config.yaml
num_hidden_layers: 12
hidden_size: 96
num_attention_heads: 3
num_key_value_heads: 1
head_dim: 32
intermediate_size: 256
vocab_size: 512
hidden_act: "swiglu"
norm: "rmsnorm"
norm_place: "pre"
norm_eps: 1e-06
positions: "rope"
rope_theta: 10000.0
rope_fraction: 1.0
qk_norm: true
attn_scale: 0.177
bias: "none"
tie_word_embeddings: false
parallel_block: true
init: "uniform"
init_std_qkv: 0.051
init_std_o: 0.051
init_std_up: 0.051
init_std_down: 0.0
optimizer: "muon_variant"
learning_rate: 0.0124
lr_mult_o: 4.0
lr_mult_down: 1.5
beta1: 0.95
lr_head: 0.007
warmup_steps: 0
schedule: "wsd"
decay_fraction: 0.759
decay_shape: "linear"
final_lr_fraction: 0.1
batch_tokens: 16384
max_seq_len: 1024
doc_mask: true
train_tokens: 97210000
max_steps: 5934
dataset: "wikipedia_en"
Each number is 50 + 12 x the weight over its row's rms, rounded and kept within 0 to 99. Layers, rows and columns count from 0. The size before them is the row's rms in percent of the matrix's.

# layer 3 MLP up, 256x96, rms 0.327, rows 213-246, columns 0-95
095:54 66 60 60 48 64 66 51 50 49 20 56 53 62 47 39 28 50 38 70 42 52 27 36 45 56 38 66 45 36 67 71 54 54 31 68 68 55 63 56 67 50 56 66 39 55 63 49 75 56 44 50 40 30 32 70 59 49 40 56 61 55 45 69 68 67 25 52 46 42 37 65 45 28 54 49 57 50 61 54 48 50 53 52 46 44 38 67 60 39 50 65 56 60 51 42
085:48 54 48 49 48 63 66 47 57 50 59 61 42 49 53 43 62 62 49 39 54 52 46 59 55 44 48 55 46 47 55 64 54 63 46 65 71 55 35 32 37 51 29 58 53 29 36 37 43 33 41 48 76 51 45 35 33 40 75 42 52 42 34 48 18 39 45 73 34 29 26 66 49 50 58 46 49 61 22 64 68 56 44 57 41 28 48 35 68 42 53 59 50 37 44 57
097:63 36 70 51 30 61 43 37 43 49 58 28 34 46 49 59 47 43 63 44 52 42 48 60 37 42 44 50 54 43 47 43 48 48 57 45 55 40 26 43 45 44 43 43 33 35 61 53 56 61 59 51 47 49 37 20 51 30 63 73 51 61 52 58 39 42 42 61 32 76 60 46 56 45 38 64 36 37 60 55 55 65 75 51 57 58 77 48 30 26 44 59 40 66 47 77
113:51 63 48 22 57 62 59 40 55 58 55 45 47 73 43 70 70 50 68 44 56 57 42 35 42 15 33 74 49 46 60 46 47 25 37 54 47 53 37 37 58 49 35 42 57 57 60 54 39 52 57 48 55 43 61 35 52 52 56 62 46 68 36 49 42 52 36 51 36 51 75 53 38 34 55 42 73 69 56 63 72 59 62 32 25 56 53 43 53 51 50 45 62 68 50 45
103:71 44 67 56 51 55 43 33 61 55 53 40 65 64 54 47 33 49 30 53 55 67 75 45 62 41 59 45 52 34 56 83 38 45 50 53 78 44 52 61 51 51 45 40 57 60 45 52 42 47 27 61 49 46 47 49 43 46 58 53 44 33 57 90 69 58 69 47 66 46 69 61 44 66 42 44 68 56 39 67 50 54 48 51 35 61 46 78 56 34 51 52 53 47 58 43
067:62 54 32 62 54 57 51 46 41 32 64 32 43 48 44 65 56 55 54 24 38 42 31 60 74 54 49 34 42 65 60 64 72 44 54 64 69 53 48 62 39 58 56 61 45 22 30 35 60 42 48 46 54 12 64 47 49 60 52 51 48 57 59 41 58 69 42 76 27 48 55 29 56 41 57 54 48 45 43 52 57 57 36 43 57 35 39 60 54 53 57 39 34 49 49 45
122:42 60 52 63 65 46 42 40 20 66 57 42 46 54 45 43 64 61 51 23 44 49 16 53 53 24 38 26 65 45 71 48 53 50 48 25 37 56 60 50 42 46 47 32 39 46 59 23 63 42 69 58 27 55 66 44 36 47 51 58 36 42 58 55 51 47 40 52 58 40 44 20 49 45 51 55 40 68 58 48 60 54 67 39 42 46 52 54 40 45 45 41 44 37 44 54
121:50 34 46 44 50 52 46 26 54 53 39 65 62 52 72 66 45 58 42 19 41 70 65 67 59 38 47 69 44 47 50 61 62 44 34 43 55 50 69 52 62 44 15 33 32 53 50 53 57 54 30 43 53 44 43 63 27 64 50 51 57 35 45 41 48 35 40 52 51 46 29 40 35 71 45 40 56 60 11 52 49 48 42 58 49 43 59 42 39 54 64 50 43 47 50 57
108:54 39 41 39 56 37 69 52 35 63 38 53 48 62 49 27 48 59 31 61 41 68 53 50 57 56 47 49 55 31 46 46 59 61 43 73 20 44 56 39 57 48 74 40 67 41 66 46 54 67 67 27 43 54 33 66 39 72 34 48 50 26 60 40 51 53 54 45 53 62 74 51 42 59 55 35 63 48 31 48 40 55 53 69 45 60 43 45 67 49 30 67 56 63 45 50
102:44 53 44 70 76 40 26 46 61 42 56 63 52 54 54 33 57 49 42 31 65 47 65 58 36 41 40 78 49 23 37 63 34 40 50 41 64 43 35 62 50 59 54 61 45 55 72 66 66 54 39 55 53 74 52 60 41 26 64 53 61 38 42 44 43 46 50 56 36 59 57 43 50 54 51 60 35 45 30 60 41 70 44 53 44 49 32 43 61 46 75 26 58 53 51 41
118:68 40 59 52 62 51 65 37 46 54 43 34 48 58 50 53 40 49 44 20 50 63 47 35 49 39 63 80 29 54 61 40 68 52 43 58 57 46 48 58 50 49 34 42 73 41 39 51 46 25 34 40 55 34 49 62 49 66 52 58 40 41 40 56 60 52 45 58 63 44 63 76 46 30 38 31 61 57 52 23 39 42 28 39 48 48 65 44 54 68 72 62 43 63 51 39
088:57 56 48 44 62 59 44 29 25 34 19 71 60 58 48 46 38 69 50 66 59 58 40 60 39 73 66 50 56 42 47 42 35 67 34 32 50 70 37 53 62 33 36 52 58 57 56 53 48 68 41 63 52 42 64 36 59 52 68 58 47 36 35 36 50 53 63 33 53 70 34 47 60 36 37 68 51 46 60 39 51 61 54 38 67 42 56 62 57 56 51 39 68 46 57 44
096:61 67 55 37 41 38 55 62 58 28 77 58 48 47 59 40 33 59 77 62 61 32 47 40 41 50 59 61 62 76 39 56 44 33 36 51 30 39 64 26 54 41 47 49 68 39 65 53 70 41 34 39 44 52 53 44 70 64 30 53 49 69 44 53 52 45 54 55 35 47 61 58 65 48 57 40 28 42 43 47 28 40 59 48 45 66 40 68 36 55 54 59 44 46 56 57
104:37 39 50 57 61 63 45 38 42 53 35 31 57 64 74 45 37 53 56 48 47 50 66 33 70 50 32 68 43 51 49 66 34 47 59 35 56 55 42 38 50 56 58 39 54 30 57 50 61 46 48 61 43 36 79 74 48 72 72 44 43 34 41 45 66 66 47 81 46 80 25 41 46 49 52 67 54 41 46 56 56 53 38 46 49 50 67 41 56 43 48 47 53 66 55 50
104:48 61 48 40 64 35 47 48 53 63 57 54 55 41 74 50 50 48 58 41 40 53 46 57 44 53 43 49 63 56 63 50 51 70 42 61 34 52 63 28 59 51 67 36 56 48 24 31 74 72 67 60 53 52 34 42 41 28 53 60 28 35 36 39 57 72 55 38 65 73 54 52 35 53 56 18 53 67 64 54 62 68 62 48 47 49 70 45 44 38 53 40 44 45 60 57
098:55 54 46 56 37 62 47 51 53 29 64 46 59 39 48 52 50 60 59 30 58 58 62 54 45 43 52 71 51 45 65 52 44 67 44 31 58 32 41 64 33 60 48 38 46 51 52 52 65 47 44 52 56 45 54 38 53 49 56 35 59 49 59 44 54 42 58 75 29 56 55 07 61 39 60 61 75 27 63 63 45 27 40 48 64 32 50 35 58 39 61 79 53 48 31 47
099:65 29 47 52 22 57 34 66 51 45 54 35 61 40 63 48 57 40 58 67 51 37 51 38 67 68 36 53 48 34 38 44 49 71 55 76 47 53 28 61 28 50 63 65 45 50 61 63 28 49 64 66 51 47 46 44 62 72 50 58 61 54 42 54 37 34 24 48 57 43 45 36 54 58 50 49 47 67 38 55 56 65 60 45 60 43 36 35 68 45 60 37 45 43 73 56
104:38 31 64 56 51 35 45 60 43 62 53 68 51 54 49 49 44 45 41 44 51 41 36 53 42 47 55 46 71 49 46 62 59 42 33 65 53 38 48 51 35 41 50 56 65 68 64 54 17 56 49 50 34 62 50 57 29 29 58 70 59 31 73 74 51 37 42 38 48 50 58 63 43 54 60 61 43 57 52 32 47 45 77 56 61 66 25 46 43 66 61 62 54 33 69 59
091:65 58 36 54 49 59 62 54 27 32 28 44 62 37 36 43 47 66 53 43 46 48 29 60 57 57 67 48 50 44 57 54 63 39 55 60 52 42 40 44 50 42 62 51 57 75 32 57 64 56 45 45 36 52 45 58 51 24 42 62 78 38 43 43 58 50 32 74 52 58 55 64 36 53 50 69 47 53 47 38 37 38 25 79 59 50 30 53 49 57 39 39 31 57 49 30
084:51 40 45 47 47 54 46 61 28 45 51 33 66 60 44 47 55 45 50 64 27 56 56 63 68 67 60 49 46 33 53 50 23 47 44 51 46 58 45 49 56 30 61 56 51 55 64 50 56 43 36 33 42 44 67 56 61 63 49 39 52 77 41 41 41 50 32 54 52 58 53 59 29 89 59 58 51 76 48 64 47 31 37 41 45 56 51 52 52 35 16 55 58 32 62 42
099:26 52 55 55 47 68 36 56 58 55 53 53 49 68 51 62 77 45 40 64 50 39 64 46 54 48 50 80 64 70 53 47 76 55 48 43 46 36 53 67 60 56 77 40 62 50 43 45 65 64 50 64 38 50 48 31 69 51 58 41 72 32 49 42 43 52 48 49 45 57 35 41 49 62 56 59 53 61 47 57 42 40 42 48 54 57 39 47 64 27 16 58 42 36 69 70
090:47 51 64 56 41 64 59 51 44 58 32 59 45 48 63 58 35 56 58 34 59 61 38 66 65 54 49 32 53 44 60 62 46 54 60 66 51 45 44 41 29 14 49 50 56 37 46 46 44 45 36 40 36 45 49 48 41 63 38 59 48 54 53 47 44 32 61 64 28 26 45 66 31 50 39 52 40 54 56 53 67 25 78 44 60 62 42 43 43 85 68 53 48 69 45 43
095:35 60 59 38 57 57 67 71 42 68 31 55 25 43 67 61 61 42 37 27 65 47 63 41 44 56 38 48 53 60 41 52 75 57 41 36 51 48 62 43 70 27 53 51 37 54 47 54 36 51 51 50 70 47 57 56 47 68 48 34 56 56 49 51 57 37 54 62 54 50 33 59 24 60 59 64 30 57 60 24 35 48 40 45 63 56 32 45 36 48 66 49 35 51 30 60
088:52 43 42 28 40 61 44 32 42 60 65 62 43 56 51 42 58 38 60 48 65 59 42 45 59 57 40 20 52 61 31 44 40 49 61 48 34 46 55 59 49 49 73 57 54 39 50 42 49 54 20 49 56 51 58 15 51 53 57 32 63 62 81 54 30 71 40 69 40 52 51 52 53 65 38 44 54 65 46 57 68 47 62 42 68 51 47 56 43 57 28 53 68 63 36 46
084:63 52 41 51 49 52 41 55 55 60 80 66 45 56 52 50 19 68 60 52 45 34 53 38 65 37 49 50 35 52 35 38 67 58 48 49 46 65 37 32 57 49 43 43 87 67 41 57 48 60 42 29 71 69 52 38 47 54 65 58 48 62 46 41 59 56 55 59 53 47 58 61 56 32 62 30 53 63 44 56 42 25 47 55 51 53 25 34 57 54 51 45 72 69 43 44
103:59 56 66 54 35 45 78 70 40 61 59 58 47 59 55 39 46 40 49 19 53 80 56 60 47 44 48 26 44 41 66 44 47 44 53 56 38 68 65 39 40 75 43 53 72 52 52 26 33 40 48 62 54 48 49 37 31 44 46 39 69 35 46 43 32 41 44 52 46 59 46 40 47 64 53 67 30 46 52 26 72 50 45 39 45 50 51 35 55 55 59 36 48 36 57 47
110:35 61 64 24 41 65 32 58 46 37 39 37 39 40 77 78 76 52 46 34 39 30 48 65 72 68 52 58 52 69 44 63 49 63 55 44 78 35 70 57 43 47 62 48 40 51 52 48 41 44 45 35 54 42 48 48 41 58 43 42 63 47 47 26 63 55 29 56 43 39 61 60 59 54 48 61 45 40 46 41 41 44 25 46 61 54 43 59 53 60 50 52 52 49 40 30
099:28 39 62 55 57 41 63 52 40 46 51 38 51 59 30 47 52 43 50 57 48 52 54 45 46 40 35 56 41 48 58 39 46 54 70 55 52 42 61 64 18 64 25 36 69 45 57 54 40 56 54 49 57 69 26 64 56 32 60 38 64 38 60 56 31 48 52 54 68 57 48 21 30 60 43 32 43 50 50 56 54 43 52 49 45 51 45 26 27 55 43 41 23 58 75 39
110:50 47 36 47 66 61 50 49 60 52 49 17 46 68 27 85 51 47 61 46 38 16 33 73 46 67 65 52 60 48 57 42 63 67 52 45 65 28 65 37 41 49 43 51 52 30 54 55 30 35 41 57 44 61 63 46 62 33 42 69 45 54 60 42 55 47 50 36 37 41 53 43 50 33 58 25 42 49 44 58 44 47 59 48 51 57 42 50 33 56 45 40 44 61 43 48
098:29 71 47 34 54 31 60 53 35 48 56 49 62 38 50 33 52 36 39 59 67 65 52 52 41 47 39 53 44 53 49 46 49 41 62 53 35 36 82 67 48 74 50 46 38 55 46 61 51 54 63 63 31 54 48 50 20 29 61 45 50 51 57 52 57 45 28 41 51 44 44 31 33 26 41 70 55 35 38 61 63 59 52 54 49 49 44 51 70 40 52 27 54 50 61 72
105:39 52 46 67 60 41 82 49 42 53 50 66 61 48 63 56 69 72 42 61 47 41 63 54 53 43 68 12 62 47 36 43 51 36 47 43 54 58 62 65 54 50 55 41 52 52 46 49 47 66 45 68 19 35 59 54 58 41 55 58 44 29 54 55 49 57 67 70 47 41 47 35 59 45 33 43 36 62 62 44 70 52 54 61 44 37 52 65 72 67 57 33 58 48 39 37
105:42 62 49 72 47 47 57 42 61 26 32 62 55 48 48 42 16 45 55 36 49 69 53 58 56 47 50 65 60 63 72 44 75 51 56 46 71 44 44 32 47 50 60 46 48 66 56 63 67 46 38 32 49 38 32 66 40 66 36 33 44 41 50 37 51 50 33 68 65 48 54 29 50 47 40 65 50 54 51 57 59 55 21 72 57 54 63 45 55 60 66 53 57 49 59 33
108:78 55 45 25 55 53 51 39 42 53 53 41 46 65 61 48 51 69 50 50 47 70 40 36 31 53 35 45 53 43 59 41 28 60 65 52 71 57 44 46 47 28 38 42 22 44 57 34 47 57 49 53 49 25 58 62 35 55 42 67 37 47 55 58 42 55 60 50 34 51 36 60 38 47 59 37 50 83 45 44 58 33 59 66 53 36 44 50 59 50 54 73 47 30 67 33
090:58 70 56 49 81 22 49 46 51 58 50 63 57 53 41 51 56 44 68 32 56 58 70 31 48 37 67 44 53 60 57 43 43 56 58 63 52 56 27 67 27 61 38 40 53 80 50 47 34 51 37 63 38 66 47 50 40 34 54 58 45 42 45 66 56 63 41 45 42 60 65 63 57 52 63 56 49 59 52 36 52 51 74 63 61 51 47 62 56 72 65 28 61 57 51 33